Weights of a small GPT-style language model, trained from scratch on English Wikipedia: 261M tokens, 3977 steps.
Each number is 50 + 12 x the weight over its row's rms, rounded and kept within 0 to 99. Layers, rows and columns count from 0. The size before them is the row's rms in percent of the matrix's.

# gate: layer 11 MLP gate, 384x256, rms 0.0809, rows 90-156, columns 160-191
# up: layer 11 MLP up, 384x256, rms 0.0791, rows 90-156, columns 160-191
# down: layer 11 MLP down (transposed), 384x256, rms 0.0774, rows 90-155, columns 160-191
gate90 102:54 39 48 46 36 61 49 42 19 70 55 40 29 67 43 51 47 58 47 29 61 64 48 22 43 59 50 63 34 31 18 38
up90 129:60 50 61 28 63 54 77 39 40 53 55 65 39 39 44 74 67 63 43 32 63 65 56 56 38 64 48 54 54 37 41 72
down90 092:49 42 42 71 62 61 52 45 49 42 36 45 45 63 65 59 57 55 70 63 38 54 39 59 56 51 52 35 46 66 29 63
gate91 119:21 51 37 41 77 47 36 58 60 75 62 48 42 68 62 55 51 51 37 64 30 54 56 26 54 38 62 48 59 57 24 58
up91 107:71 60 63 54 76 57 49 40 40 16 47 49 32 34 49 63 40 36 52 44 52 51 45 28 63 39 48 32 64 60 55 30
down91 106:56 41 32 48 74 42 31 75 60 77 28 34 36 40 54 52 59 60 36 60 47 69 55 66 62 49 72 48 89 52 46 53
gate92 106:54 27 27 55 65 51 35 60 47 52 47 60 81 52 82 66 68 54 43 29 50 39 73 33 47 49 54 47 55 52 39 32
up92 108:26 29 45 42 55 44 48 58 32 44 52 70 57 51 34 48 61 35 31 48 52 46 46 74 38 55 35 74 55 56 38 59
down92 106:50 39 49 50 56 56 55 59 49 63 60 39 27 74 68 66 51 38 66 49 64 39 41 51 53 56 51 50 46 62 71 51
gate93 103:22 42 44 47 48 45 60 49 49 16 79 45 41 45 47 37 68 76 45 58 56 69 71 40 43 33 67 40 54 57 60 38
up93 101:42 52 59 70 35 56 37 83 42 40 46 61 47 42 47 32 47 27 69 58 39 60 41 63 55 83 65 59 60 59 53 36
down93 098:52 39 58 50 38 55 47 60 40 48 35 59 70 62 39 51 63 54 57 57 47 51 64 57 53 72 34 44 70 54 38 51
gate94 094:35 66 42 76 58 81 47 43 61 54 42 64 58 54 69 43 54 35 75 56 56 54 63 50 52 74 71 60 68 62 43 30
up94 090:54 52 46 59 68 42 51 53 51 34 77 79 19 51 36 61 34 50 53 70 50 57 60 47 52 48 27 29 63 61 62 34
down94 095:49 20 48 47 29 55 56 44 47 34 48 67 50 54 45 40 52 49 27 74 43 70 58 37 53 52 28 44 49 64 48 35
gate95 105:64 60 55 47 47 49 42 51 55 54 47 39 44 74 42 50 45 72 62 41 45 61 51 46 60 34 76 22 57 50 59 58
up95 104:43 43 37 55 53 43 59 30 37 32 51 53 60 43 45 41 60 34 51 38 45 50 49 38 52 72 67 61 45 51 50 52
down95 104:56 63 56 54 50 55 53 40 70 34 40 35 58 39 54 57 67 60 56 53 25 47 30 49 66 68 41 63 55 47 39 46
gate96 088:46 54 64 51 42 37 45 62 53 54 47 59 40 58 65 58 74 34 49 56 61 51 31 64 65 53 46 49 47 42 33 29
up96 091:53 43 50 46 60 70 47 78 48 65 78 63 38 45 54 44 51 46 62 67 45 32 52 59 40 58 74 44 24 50 23 47
down96 094:43 63 50 59 55 40 51 42 36 61 31 58 59 62 37 55 65 42 29 37 45 38 47 32 41 46 51 49 47 57 43 44
gate97 106:43 73 34 28 42 58 47 61 65 67 52 43 34 52 61 46 45 33 30 57 29 24 53 56 43 60 64 40 53 55 52 50
up97 102:35 35 57 47 35 63 56 58 47 42 50 49 54 53 54 60 66 50 39 34 66 43 53 53 25 59 73 31 55 30 52 66
down97 104:52 44 53 51 39 67 40 60 40 47 39 27 50 52 51 33 32 50 37 42 45 53 66 78 61 51 46 42 48 49 44 42
gate98 099:61 60 42 50 51 25 58 40 55 44 59 65 35 72 71 32 64 60 50 81 31 47 39 50 58 60 37 53 75 52 49 45
up98 100:46 42 64 36 57 69 29 48 31 48 47 77 56 59 34 68 61 58 54 27 32 46 65 51 47 54 37 49 37 76 35 35
down98 100:59 51 50 34 54 50 39 39 59 71 33 32 42 51 73 54 51 58 47 44 43 71 26 55 26 50 61 58 60 47 52 42
gate99 103:50 47 55 46 24 61 50 49 47 39 57 62 60 50 38 69 49 55 51 56 51 21 70 32 44 44 50 56 70 43 50 47
up99 107:42 44 58 69 37 44 47 21 52 38 70 39 68 59 27 47 67 62 34 47 50 47 45 57 62 44 54 66 55 61 61 34
down99 109:51 46 65 56 50 54 63 49 65 69 55 51 56 58 61 57 50 41 45 54 43 74 12 57 58 62 28 41 55 62 20 64
gate100 096:48 36 46 49 44 46 45 48 41 58 49 37 49 46 28 46 46 51 57 48 47 56 39 48 37 47 55 64 54 31 47 47
up100 096:46 14 51 40 44 56 46 56 47 38 62 56 58 43 47 53 34 67 61 40 35 47 59 50 63 40 44 76 64 48 47 57
down100 097:62 60 29 46 45 54 42 30 50 63 45 50 48 45 23 43 55 51 39 35 61 39 53 48 52 46 36 53 50 48 52 27
gate101 101:50 59 66 76 45 60 56 46 52 51 44 48 49 42 61 45 48 35 40 41 52 39 61 35 40 36 57 26 29 41 85 38
up101 101:19 37 40 71 49 54 62 54 38 35 52 58 55 69 53 45 37 57 66 44 52 52 51 49 36 35 42 51 35 56 41 24
down101 103:69 34 35 45 44 57 41 44 50 37 46 25 44 54 45 47 55 60 50 53 54 39 72 62 59 48 51 59 56 72 47 60
gate102 101:67 38 47 45 47 57 51 61 44 54 49 42 49 68 47 64 57 49 70 37 55 35 60 41 30 50 47 41 57 59 50 53
up102 098:57 40 61 72 31 73 52 50 31 53 44 32 33 32 51 44 62 56 58 46 41 49 38 51 38 30 56 46 36 44 42 55
down102 100:28 43 45 37 64 82 69 48 51 67 44 45 64 44 51 51 37 46 54 49 66 61 40 61 55 62 60 66 61 36 35 36
gate103 098:33 48 66 38 21 32 31 58 64 62 33 61 42 51 34 13 63 49 50 60 38 40 53 39 51 31 34 61 38 53 54 31
up103 098:38 31 55 47 82 42 63 49 56 56 59 51 28 47 61 61 53 42 53 40 60 39 62 74 74 56 35 39 44 66 47 67
down103 100:47 60 36 41 51 57 50 31 54 40 67 44 52 58 59 67 43 54 49 49 54 47 65 28 37 77 62 49 54 57 18 36
gate104 106:56 30 65 49 41 51 30 51 53 62 41 68 52 51 61 56 56 45 66 42 43 57 56 27 27 29 39 56 55 64 78 40
up104 105:60 35 29 63 45 65 45 52 33 54 35 48 58 63 64 31 43 31 35 48 55 39 55 52 44 37 69 36 27 58 67 57
down104 103:61 24 42 44 45 61 33 56 47 31 68 49 64 50 56 62 46 47 65 41 42 65 52 39 41 36 32 62 23 48 70 61
gate105 105:54 55 63 30 44 48 70 67 39 44 47 52 52 42 51 60 52 34 50 43 37 38 34 43 45 47 45 55 35 46 61 45
up105 104:50 28 56 51 53 68 51 28 66 46 70 51 59 60 63 59 47 37 48 35 54 35 69 54 55 45 33 36 43 23 37 64
down105 105:50 50 42 70 41 52 28 46 65 78 53 63 77 74 37 43 64 46 42 53 64 51 73 47 55 55 50 33 49 49 60 40
gate106 109:54 58 49 30 49 41 70 51 29 49 45 44 67 42 28 57 62 24 47 57 41 65 55 55 53 58 46 47 52 46 54 40
up106 108:44 62 65 42 29 55 51 29 37 75 49 44 45 28 43 39 53 55 56 52 78 48 72 63 64 31 30 72 49 42 55 51
down106 102:51 45 67 49 52 45 50 44 42 67 37 41 42 47 57 29 07 65 40 49 54 59 48 59 40 61 17 47 53 46 45 58
gate107 106:53 73 58 50 56 53 49 70 58 40 54 50 54 66 43 43 54 46 42 66 46 49 60 61 38 55 33 46 45 43 50 30
up107 113:59 44 56 59 56 47 32 38 56 38 49 77 50 64 59 60 53 57 26 27 45 36 55 44 73 59 59 50 80 34 54 56
down107 101:60 70 32 50 39 55 25 59 50 40 51 62 62 46 58 62 59 48 52 21 43 31 55 26 49 51 65 45 59 50 56 49
gate108 100:55 53 47 62 40 40 63 54 76 42 48 26 41 57 54 49 53 34 53 76 37 51 44 54 44 58 49 46 64 38 47 36
up108 090:43 61 65 59 49 54 45 30 31 37 46 47 59 71 41 66 58 49 58 23 63 61 59 47 38 34 60 46 63 28 70 49
down108 104:29 54 55 36 34 24 47 44 64 53 37 42 66 63 42 37 48 40 62 41 39 52 57 41 35 35 41 25 64 62 69 53
gate109 104:51 50 44 32 39 44 51 50 29 48 53 53 45 67 22 59 42 48 54 71 45 33 44 48 61 24 41 39 57 56 36 37
up109 099:38 58 66 57 46 52 44 46 49 30 50 40 49 55 57 62 49 52 49 37 44 69 42 74 50 59 65 47 75 41 53 43
down109 101:46 44 47 53 58 60 56 49 81 46 55 45 39 48 63 57 60 64 56 48 53 62 60 49 39 60 56 65 48 43 46 59
gate110 105:32 40 48 63 52 40 42 52 53 62 31 43 58 70 58 60 70 60 37 57 61 65 29 64 54 47 48 49 27 63 56 52
up110 106:50 54 43 44 40 54 73 48 56 55 39 43 59 45 53 44 52 57 42 34 45 46 36 35 65 67 42 49 44 44 50 45
down110 105:55 50 56 60 51 34 45 42 41 47 56 52 56 64 35 27 76 52 61 59 51 46 55 47 57 57 71 57 47 38 58 31
gate111 101:34 54 50 60 49 38 62 56 57 53 57 34 66 63 40 54 57 41 41 41 50 43 32 37 76 27 51 55 39 47 56 59
up111 099:44 53 39 40 65 49 62 39 41 45 51 69 40 63 58 67 45 54 51 60 64 46 62 55 54 55 41 61 30 44 43 42
down111 098:68 52 56 38 64 71 61 35 35 44 56 41 57 50 48 62 48 56 57 49 32 43 55 57 39 40 40 43 51 62 58 58
gate112 100:35 40 37 61 22 24 39 31 30 42 67 64 48 38 40 39 74 49 38 45 44 69 49 40 41 37 41 49 46 76 52 64
up112 104:35 65 57 57 45 63 48 74 52 43 68 48 38 52 45 59 53 51 69 63 53 44 45 60 61 48 39 53 51 50 47 74
down112 099:47 32 58 60 43 35 61 50 42 36 53 42 58 58 33 58 57 63 56 48 63 58 66 34 49 67 60 52 61 58 38 48
gate113 095:50 33 57 45 64 56 57 73 61 45 74 27 30 32 59 61 69 43 32 52 32 35 47 64 57 43 41 53 46 37 57 53
up113 098:61 52 55 40 47 34 36 66 53 56 44 49 73 51 62 46 60 41 49 48 42 40 69 59 70 47 49 62 58 51 46 51
down113 100:48 66 45 40 53 50 56 59 59 65 55 59 39 52 49 57 62 72 43 50 52 50 42 70 50 48 54 49 46 42 62 42
gate114 102:42 61 62 52 42 46 68 54 51 59 41 59 58 46 40 56 53 41 36 35 41 73 43 78 49 46 45 44 41 49 43 43
up114 093:64 73 34 51 51 47 53 39 59 52 46 55 32 46 45 45 64 33 37 41 64 40 39 47 31 35 55 64 36 58 34 49
down114 091:48 48 62 53 45 52 67 49 41 50 57 47 36 57 61 44 59 57 59 33 40 42 67 52 68 46 69 51 47 49 86 54
gate115 092:45 49 43 43 60 61 41 40 59 57 48 49 57 54 34 62 49 61 62 54 55 45 67 45 43 38 42 25 61 71 39 57
up115 101:58 35 61 66 46 49 50 45 55 59 54 47 61 56 38 70 44 68 56 43 72 53 60 23 45 43 54 44 46 47 54 51
down115 105:47 43 53 40 42 53 34 59 52 59 53 34 63 58 52 60 46 59 50 32 39 34 41 26 45 34 50 66 42 56 36 58
gate116 101:58 61 42 44 71 54 29 55 76 51 44 47 38 74 18 63 35 54 49 61 85 44 37 37 39 62 54 45 62 60 65 52
up116 107:50 51 32 32 59 68 50 51 37 57 46 60 44 38 75 59 50 56 45 74 38 58 50 73 38 48 56 62 52 65 77 40
down116 101:38 33 57 46 59 45 43 42 83 56 47 58 45 52 62 60 34 56 42 50 46 47 45 43 40 67 41 64 60 65 29 34
gate117 092:49 37 65 62 52 65 60 77 78 36 48 41 44 51 41 43 53 49 40 48 52 54 54 50 88 31 67 38 49 31 58 42
up117 095:42 58 64 76 51 56 57 56 56 51 52 60 51 57 25 60 42 52 46 61 64 43 36 36 30 51 64 38 60 58 36 58
down117 096:52 54 50 33 53 34 37 34 50 61 41 52 49 53 44 61 68 53 49 40 52 23 66 65 64 48 59 53 36 57 49 40
gate118 096:52 66 36 58 46 57 39 51 59 23 34 57 58 45 30 64 27 40 62 48 52 38 54 32 59 47 70 39 61 61 41 54
up118 094:48 46 33 42 29 54 61 39 52 73 45 61 57 45 57 41 61 34 66 80 37 50 66 57 35 46 70 61 37 43 48 69
down118 102:46 62 31 51 59 24 32 52 36 41 47 57 46 43 74 61 65 24 63 58 45 42 59 47 51 38 53 58 41 44 40 52
gate119 098:59 50 55 66 58 44 47 48 42 44 56 51 52 24 56 37 54 51 40 61 51 46 36 42 35 39 42 63 39 49 62 26
up119 102:20 75 55 53 50 40 75 37 25 54 57 36 62 53 53 75 36 49 43 69 33 44 40 61 56 44 49 58 56 41 48 27
down119 096:45 51 67 64 40 40 48 53 34 60 45 48 60 44 29 49 28 47 52 41 59 42 59 66 54 47 57 62 32 39 56 69
gate120 101:43 52 46 21 35 41 41 64 57 49 42 32 76 35 48 53 43 48 39 39 56 42 47 46 53 23 47 59 22 46 64 47
up120 095:54 41 53 43 52 65 64 37 55 49 48 41 60 74 47 54 47 40 55 71 53 45 50 61 44 41 18 69 60 46 57 69
down120 100:48 55 37 54 51 65 47 64 41 59 58 52 52 65 46 50 63 36 54 55 57 60 71 26 33 47 42 54 51 47 16 56
gate121 095:54 48 42 46 42 60 57 66 44 68 40 50 43 40 50 58 57 50 34 54 28 48 50 53 69 59 42 55 45 51 36 40
up121 095:68 32 38 59 72 61 50 63 43 78 48 61 54 65 36 60 61 73 34 28 51 52 49 59 58 58 40 49 67 43 30 55
down121 102:52 61 41 62 62 51 42 46 53 39 32 55 40 34 63 37 49 50 36 42 58 63 24 64 35 43 47 70 52 52 32 61
gate122 094:33 65 40 62 53 40 68 58 58 43 67 42 52 59 70 60 56 56 32 56 58 45 34 26 53 69 50 46 50 59 23 31
up122 093:30 43 31 53 57 47 46 36 50 53 57 46 83 49 44 48 45 59 36 45 41 73 58 48 43 53 30 50 38 43 31 42
down122 091:48 58 61 55 57 44 39 54 60 51 52 50 25 52 26 55 42 39 46 38 71 31 45 36 57 70 69 26 51 41 43 37
gate123 092:46 26 40 62 51 44 41 70 26 49 55 43 67 33 37 56 40 44 63 62 32 48 50 43 40 44 49 61 56 66 47 63
up123 101:76 54 57 32 52 76 63 42 64 57 41 35 48 71 58 49 57 47 55 59 51 37 41 54 62 48 48 50 30 35 44 49
down123 097:56 64 47 37 39 49 63 55 22 51 65 48 57 43 63 42 38 49 34 62 50 43 46 53 42 58 13 62 42 58 58 48
gate124 087:55 70 32 44 52 32 39 54 53 59 58 57 48 50 25 55 75 37 78 63 51 35 54 60 45 52 54 49 39 72 61 58
up124 089:38 60 40 56 40 74 55 52 45 48 37 54 70 46 32 50 51 58 59 20 40 35 50 58 35 67 67 45 39 61 49 63
down124 092:57 60 62 53 70 35 86 62 37 52 63 66 59 63 44 64 50 49 67 59 52 48 47 73 60 73 64 41 54 42 45 49
gate125 098:42 64 56 57 68 47 46 58 64 34 55 39 43 41 38 41 70 47 41 53 61 54 67 19 42 59 56 47 53 48 84 44
up125 100:33 32 47 47 38 53 54 53 51 50 50 44 57 66 49 70 17 24 37 44 53 45 63 67 51 66 40 53 83 65 57 59
down125 102:56 46 38 73 55 31 41 58 34 55 59 61 61 42 47 76 61 62 57 27 54 59 36 36 51 57 63 39 52 67 52 43
gate126 102:49 64 63 49 53 38 37 51 48 47 52 69 42 35 37 51 57 37 52 49 59 48 62 47 64 51 30 47 40 65 71 56
up126 101:55 52 61 61 39 50 36 46 62 56 49 64 57 50 59 35 58 60 47 51 36 71 51 45 40 42 46 65 56 49 49 51
down126 099:34 41 50 30 40 80 31 64 50 30 64 62 60 33 53 60 46 51 45 52 41 59 57 40 43 55 45 55 49 53 63 63
gate127 094:25 61 42 53 45 64 42 45 57 43 46 28 56 59 58 30 59 45 52 57 43 60 42 41 38 36 59 70 57 52 55 41
up127 100:35 53 27 36 79 55 64 53 56 69 66 39 37 58 24 48 51 42 44 44 52 61 29 58 50 51 68 50 36 64 66 68
down127 100:72 56 44 48 47 38 58 44 43 36 59 36 60 57 57 36 61 50 42 33 43 51 61 55 53 75 39 57 52 61 34 62
gate128 092:46 45 40 35 40 29 37 51 52 74 26 38 33 49 49 69 52 51 52 39 50 31 49 21 56 54 52 28 51 47 42 44
up128 100:43 45 31 57 29 65 56 61 32 68 57 45 47 46 55 49 66 60 58 55 55 41 39 60 51 51 45 51 37 52 67 37
down128 100:74 46 39 26 38 41 74 74 41 44 43 56 65 39 38 45 47 42 47 62 56 43 34 37 36 64 63 65 33 46 75 49
gate129 096:64 74 41 54 53 51 40 56 18 62 74 48 44 52 31 60 50 42 42 64 46 55 65 56 67 40 65 41 35 66 35 63
up129 100:24 34 66 40 49 39 27 40 43 42 57 54 46 48 60 30 50 56 67 66 58 48 50 57 54 56 46 64 45 41 32 42
down129 098:46 58 79 48 49 56 46 45 64 70 50 50 24 47 55 40 49 34 57 49 62 15 54 54 42 56 34 72 39 42 60 37
gate130 095:37 52 56 35 69 55 52 50 51 40 69 64 26 42 65 39 38 61 57 76 58 45 39 36 53 37 56 31 56 50 31 59
up130 099:53 42 45 47 61 28 48 65 67 45 23 30 55 58 73 37 55 43 51 48 67 57 38 54 59 64 48 40 64 50 39 28
down130 098:55 44 37 34 37 50 40 63 52 60 51 21 39 57 43 39 47 52 54 56 50 56 41 62 55 50 70 47 27 68 49 43
gate131 110:68 45 53 66 59 46 55 51 59 50 37 42 68 33 31 47 59 47 42 78 64 56 53 51 51 46 54 52 66 39 52 29
up131 100:38 54 37 29 42 52 49 52 63 61 48 57 41 64 66 50 57 54 49 39 53 33 47 30 46 52 33 70 60 43 45 47
down131 104:64 38 74 48 53 42 45 42 47 33 60 44 41 55 26 38 31 64 47 77 52 58 51 63 48 55 54 48 64 27 26 34
gate132 099:43 38 46 74 52 38 59 62 51 57 43 42 47 48 43 43 54 60 62 72 53 53 52 54 42 46 68 62 59 68 44 44
up132 106:51 41 27 55 56 65 35 71 57 61 57 40 45 58 41 47 41 47 53 52 63 58 48 50 61 42 48 46 52 48 21 52
down132 105:59 62 48 76 66 77 52 32 49 27 38 50 44 62 33 49 60 42 48 52 45 59 54 49 26 62 47 38 34 33 52 25
gate133 103:47 48 39 52 38 70 36 41 46 58 62 64 72 59 81 33 51 31 42 45 53 16 39 37 49 47 65 29 67 55 49 62
up133 101:44 62 50 62 45 47 45 72 37 41 26 52 55 50 68 58 35 50 57 35 40 52 51 34 51 36 50 63 42 43 65 48
down133 106:38 19 40 71 72 66 35 18 64 55 49 56 41 62 59 57 29 56 47 48 49 48 55 70 49 38 42 41 42 38 59 58
gate134 108:30 56 55 48 52 58 59 48 43 46 42 59 53 39 36 56 28 33 44 54 37 11 53 32 50 46 50 28 75 54 45 18
up134 102:66 38 65 43 53 44 42 59 48 54 67 49 45 46 33 48 51 43 37 54 43 56 24 53 38 52 47 66 44 37 37 49
down134 104:57 45 69 44 45 49 36 57 44 55 51 43 41 49 32 55 36 52 31 65 53 43 33 35 66 64 52 67 46 28 63 54
gate135 114:59 37 38 47 29 36 38 68 62 46 42 44 63 39 52 55 68 54 50 41 52 47 69 48 31 53 53 48 41 73 41 43
up135 104:65 50 52 45 58 48 65 40 33 61 55 50 41 47 57 24 48 62 50 41 57 46 54 48 50 45 46 59 55 41 42 58
down135 102:63 52 43 58 31 62 45 67 54 55 59 39 46 40 50 50 44 65 20 59 59 60 49 49 41 48 28 54 57 52 30 56
gate136 094:42 55 45 64 48 44 39 32 55 48 41 58 77 48 43 62 66 40 70 55 42 38 41 44 41 66 53 49 53 43 59 76
up136 091:35 49 55 51 39 42 51 55 63 55 49 45 41 44 38 44 63 42 52 59 43 76 66 36 41 38 58 50 65 53 68 54
down136 094:53 30 56 42 43 36 57 52 69 52 39 65 55 42 35 46 33 52 41 44 60 45 30 42 38 53 45 51 75 66 58 65
gate137 102:33 21 58 29 59 82 54 54 68 43 40 58 51 60 42 71 37 37 31 60 37 54 38 31 70 38 66 54 44 82 39 44
up137 099:59 34 64 34 32 50 52 41 45 56 74 54 65 29 44 34 38 51 77 47 67 36 66 46 48 46 36 51 45 40 65 50
down137 102:40 59 36 62 38 61 57 25 58 37 59 18 57 42 52 39 61 29 50 49 55 55 59 55 52 38 38 48 34 38 55 58
gate138 100:35 77 35 40 61 51 58 43 56 50 44 38 50 47 59 68 52 32 72 60 67 60 58 45 51 51 69 56 48 69 58 34
up138 124:37 60 63 66 59 59 36 56 49 46 53 53 55 61 39 51 67 46 46 72 31 42 44 59 61 50 51 60 43 64 34 28
down138 109:51 78 55 23 62 41 50 40 52 42 49 17 60 47 38 64 44 49 54 49 53 42 39 47 60 59 60 41 45 65 67 21
gate139 103:45 42 53 45 29 52 45 62 34 53 42 68 58 55 42 55 51 34 64 38 40 43 46 61 65 38 60 38 56 48 46 29
up139 100:23 52 66 47 31 49 63 32 36 58 64 40 57 33 36 38 56 45 28 37 49 47 42 42 64 51 38 60 55 37 65 54
down139 104:50 57 52 50 22 46 56 44 41 50 67 60 48 67 62 43 57 47 46 55 63 50 67 61 55 57 32 41 55 40 40 37
gate140 102:47 65 47 34 26 55 46 59 36 48 55 54 50 43 34 39 73 38 21 52 33 44 59 44 52 54 49 30 41 50 53 33
up140 105:53 59 50 46 56 79 48 34 45 44 80 67 55 44 56 31 48 68 60 54 32 56 48 46 45 65 49 33 44 38 55 54
down140 103:47 68 61 61 44 54 44 70 47 55 45 48 49 47 34 26 60 43 32 43 48 66 62 65 56 59 25 58 37 54 67 53
gate141 096:38 57 48 42 59 41 35 48 60 38 62 78 48 49 47 46 34 77 61 57 26 34 64 50 37 35 41 36 45 66 62 38
up141 094:37 31 50 54 47 53 47 43 43 26 54 43 53 54 33 41 49 32 53 60 42 38 51 68 29 39 51 60 35 43 46 49
down141 095:69 52 68 52 43 45 57 29 51 48 61 47 56 34 53 46 45 53 57 63 63 35 47 53 47 50 47 39 40 32 68 32
gate142 093:59 55 46 41 60 37 54 52 53 35 58 58 47 42 39 55 39 45 75 56 31 51 50 22 46 59 50 46 65 54 55 62
up142 092:62 66 47 77 50 39 56 47 74 46 45 45 65 34 39 42 66 64 61 40 60 27 26 51 54 50 37 43 34 58 47 62
down142 094:56 54 45 43 40 42 28 54 77 47 71 52 55 54 66 46 53 48 53 46 42 49 39 47 51 59 44 53 38 57 61 66
gate143 087:49 51 38 50 66 25 45 54 48 64 50 39 37 38 58 65 64 50 61 78 40 30 28 45 37 47 50 30 59 46 55 61
up143 095:73 35 36 65 59 32 48 30 52 35 60 32 58 37 38 45 56 60 42 56 46 54 50 59 72 70 59 38 53 54 49 60
down143 106:37 38 60 52 47 40 51 31 58 39 50 66 47 65 65 43 25 50 43 34 67 52 45 60 56 38 38 49 47 30 77 43
gate144 097:43 44 43 33 47 23 42 42 48 44 48 58 38 56 45 63 66 49 38 50 46 70 60 60 41 42 64 42 55 61 64 46
up144 098:66 33 39 38 61 48 58 57 71 64 43 48 31 30 32 46 63 57 57 42 59 37 37 49 52 51 23 66 44 66 62 50
down144 099:37 36 42 66 65 58 50 61 59 40 62 38 46 79 68 42 39 47 33 62 45 44 56 29 47 32 53 56 77 39 38 50
gate145 098:60 73 46 56 45 73 40 50 71 52 56 84 46 39 50 46 32 22 54 32 54 64 72 28 72 57 54 34 71 53 53 51
up145 089:40 67 73 41 50 53 50 68 77 54 79 36 53 28 55 49 53 38 26 46 49 51 43 64 63 52 47 42 43 50 39 56
down145 094:44 39 44 57 43 30 49 45 41 54 38 34 60 81 36 36 68 78 53 56 55 42 64 41 52 25 43 39 60 29 54 68
gate146 095:54 60 39 28 38 43 40 41 52 52 55 54 48 56 59 47 45 37 28 34 65 49 36 48 70 41 70 57 35 70 45 61
up146 099:45 56 26 58 38 46 48 53 50 60 36 47 24 67 52 67 50 54 45 54 64 50 37 54 53 63 46 41 61 57 40 62
down146 094:59 43 45 25 44 58 65 48 44 43 49 60 45 73 66 51 52 79 41 33 41 63 35 61 46 55 51 44 27 55 37 50
gate147 103:47 40 48 49 59 53 60 55 73 35 50 19 46 61 50 48 64 43 88 45 32 38 62 36 52 29 36 54 78 43 66 59
up147 107:53 34 39 53 41 59 30 43 53 72 52 65 73 44 34 52 39 40 59 49 42 54 36 70 40 37 40 27 41 32 51 76
down147 095:54 45 41 35 37 61 31 35 62 37 54 53 65 66 61 44 14 49 77 29 41 49 37 27 43 43 39 51 50 48 54 43
gate148 094:34 43 52 42 54 29 45 62 59 71 35 70 50 61 70 48 70 37 54 75 27 21 42 54 63 57 55 54 58 71 45 34
up148 094:33 48 63 73 50 59 68 51 65 43 42 41 50 59 44 49 50 63 59 62 51 75 58 42 49 65 45 45 46 63 38 49
down148 099:38 61 52 52 57 43 47 34 54 51 48 39 63 57 36 34 57 46 59 51 58 69 61 31 60 61 57 16 54 58 41 33
gate149 098:38 29 28 39 67 68 37 29 59 42 41 51 66 37 47 57 38 43 65 48 61 51 72 43 34 34 56 30 29 47 50 61
up149 102:50 53 71 57 49 46 55 43 44 62 52 64 64 34 39 50 45 49 45 43 47 49 40 43 40 60 43 81 58 40 35 27
down149 102:47 38 45 57 37 32 49 30 31 44 46 55 70 42 41 41 69 44 51 53 27 56 66 49 43 37 52 30 48 38 70 72
gate150 094:67 32 42 67 63 34 33 61 74 45 54 58 43 48 48 49 59 70 58 41 64 48 55 51 32 38 46 37 51 52 52 57
up150 098:43 49 53 42 46 40 23 52 38 43 35 58 21 39 51 45 71 61 61 46 51 42 50 55 59 49 65 51 48 26 28 59
down150 094:39 49 45 40 58 51 66 59 37 29 33 38 38 72 56 46 54 70 45 52 53 65 56 40 60 41 43 56 43 62 45 53
gate151 093:64 53 48 60 45 60 30 76 60 48 39 48 63 38 31 52 50 28 66 59 30 59 43 48 40 35 52 49 63 55 54 54
up151 094:49 55 36 53 58 61 58 45 50 57 51 56 56 53 35 38 38 38 51 44 70 29 45 48 34 64 42 35 73 41 45 71
down151 094:81 47 73 52 35 39 66 79 45 51 40 52 57 57 40 63 50 48 61 69 65 33 35 45 32 37 59 50 33 38 53 42
gate152 101:43 66 39 39 48 64 53 70 53 49 51 51 48 64 36 53 48 35 50 45 52 45 53 41 57 38 54 37 33 32 94 43
up152 096:32 34 34 76 67 54 72 46 49 52 48 36 66 52 61 49 73 33 77 58 47 53 50 70 40 58 39 52 54 66 32 47
down152 099:62 64 68 67 47 33 55 43 55 30 41 52 48 50 49 51 63 51 38 53 65 38 66 37 67 42 51 37 48 56 53 42
gate153 104:66 49 50 64 62 53 58 63 66 64 60 40 36 36 36 60 68 69 58 34 57 34 54 46 51 46 58 41 32 52 61 56
up153 109:50 54 53 44 71 55 33 70 45 56 73 48 49 41 63 29 42 57 25 68 66 63 43 57 35 52 41 49 67 56 59 48
down153 107:59 43 59 71 53 75 46 55 55 55 45 47 59 50 61 40 59 53 43 33 57 53 32 47 48 33 52 66 67 29 44 56
gate154 104:53 32 44 61 52 28 49 51 50 50 43 68 59 49 61 44 64 58 42 52 48 39 41 46 67 41 66 48 53 40 27 67
up154 105:47 46 50 38 23 56 65 46 39 53 51 57 52 67 52 41 53 48 35 76 57 42 78 53 56 56 46 53 46 40 62 53
down154 104:47 54 51 48 51 76 54 50 46 43 44 53 68 60 44 44 55 70 59 51 47 55 60 47 40 39 48 31 56 56 37 59
gate155 098:60 58 24 33 49 58 43 66 46 50 36 65 31 35 47 40 50 61 48 46 61 33 32 36 53 66 48 47 50 52 55 63
up155 099:61 63 58 61 58 39 48 52 34 46 35 51 57 72 47 48 68 44 54 56 34 76 53 57 40 39 62 79 45 48 55 47
down155 102:68 72 52 48 52 20 51 63 62 50 37 46 47 62 61 38 36 23 33 53 45 63 63 36 68 58 56 67 51 59 27 33
gate156 107:54 33 42 24 52 57 48 62 59 59 50 45 48 35 52 54 27 39 62 36 37 25 44 43 60 48 46 52 46 49 40 59
up156 102:46 74 29 60 47 43 49 69 44 29 38 71 47 62 62 53 50 50 55 54 47 60 41 47 44 46 35 71 45 61 51 53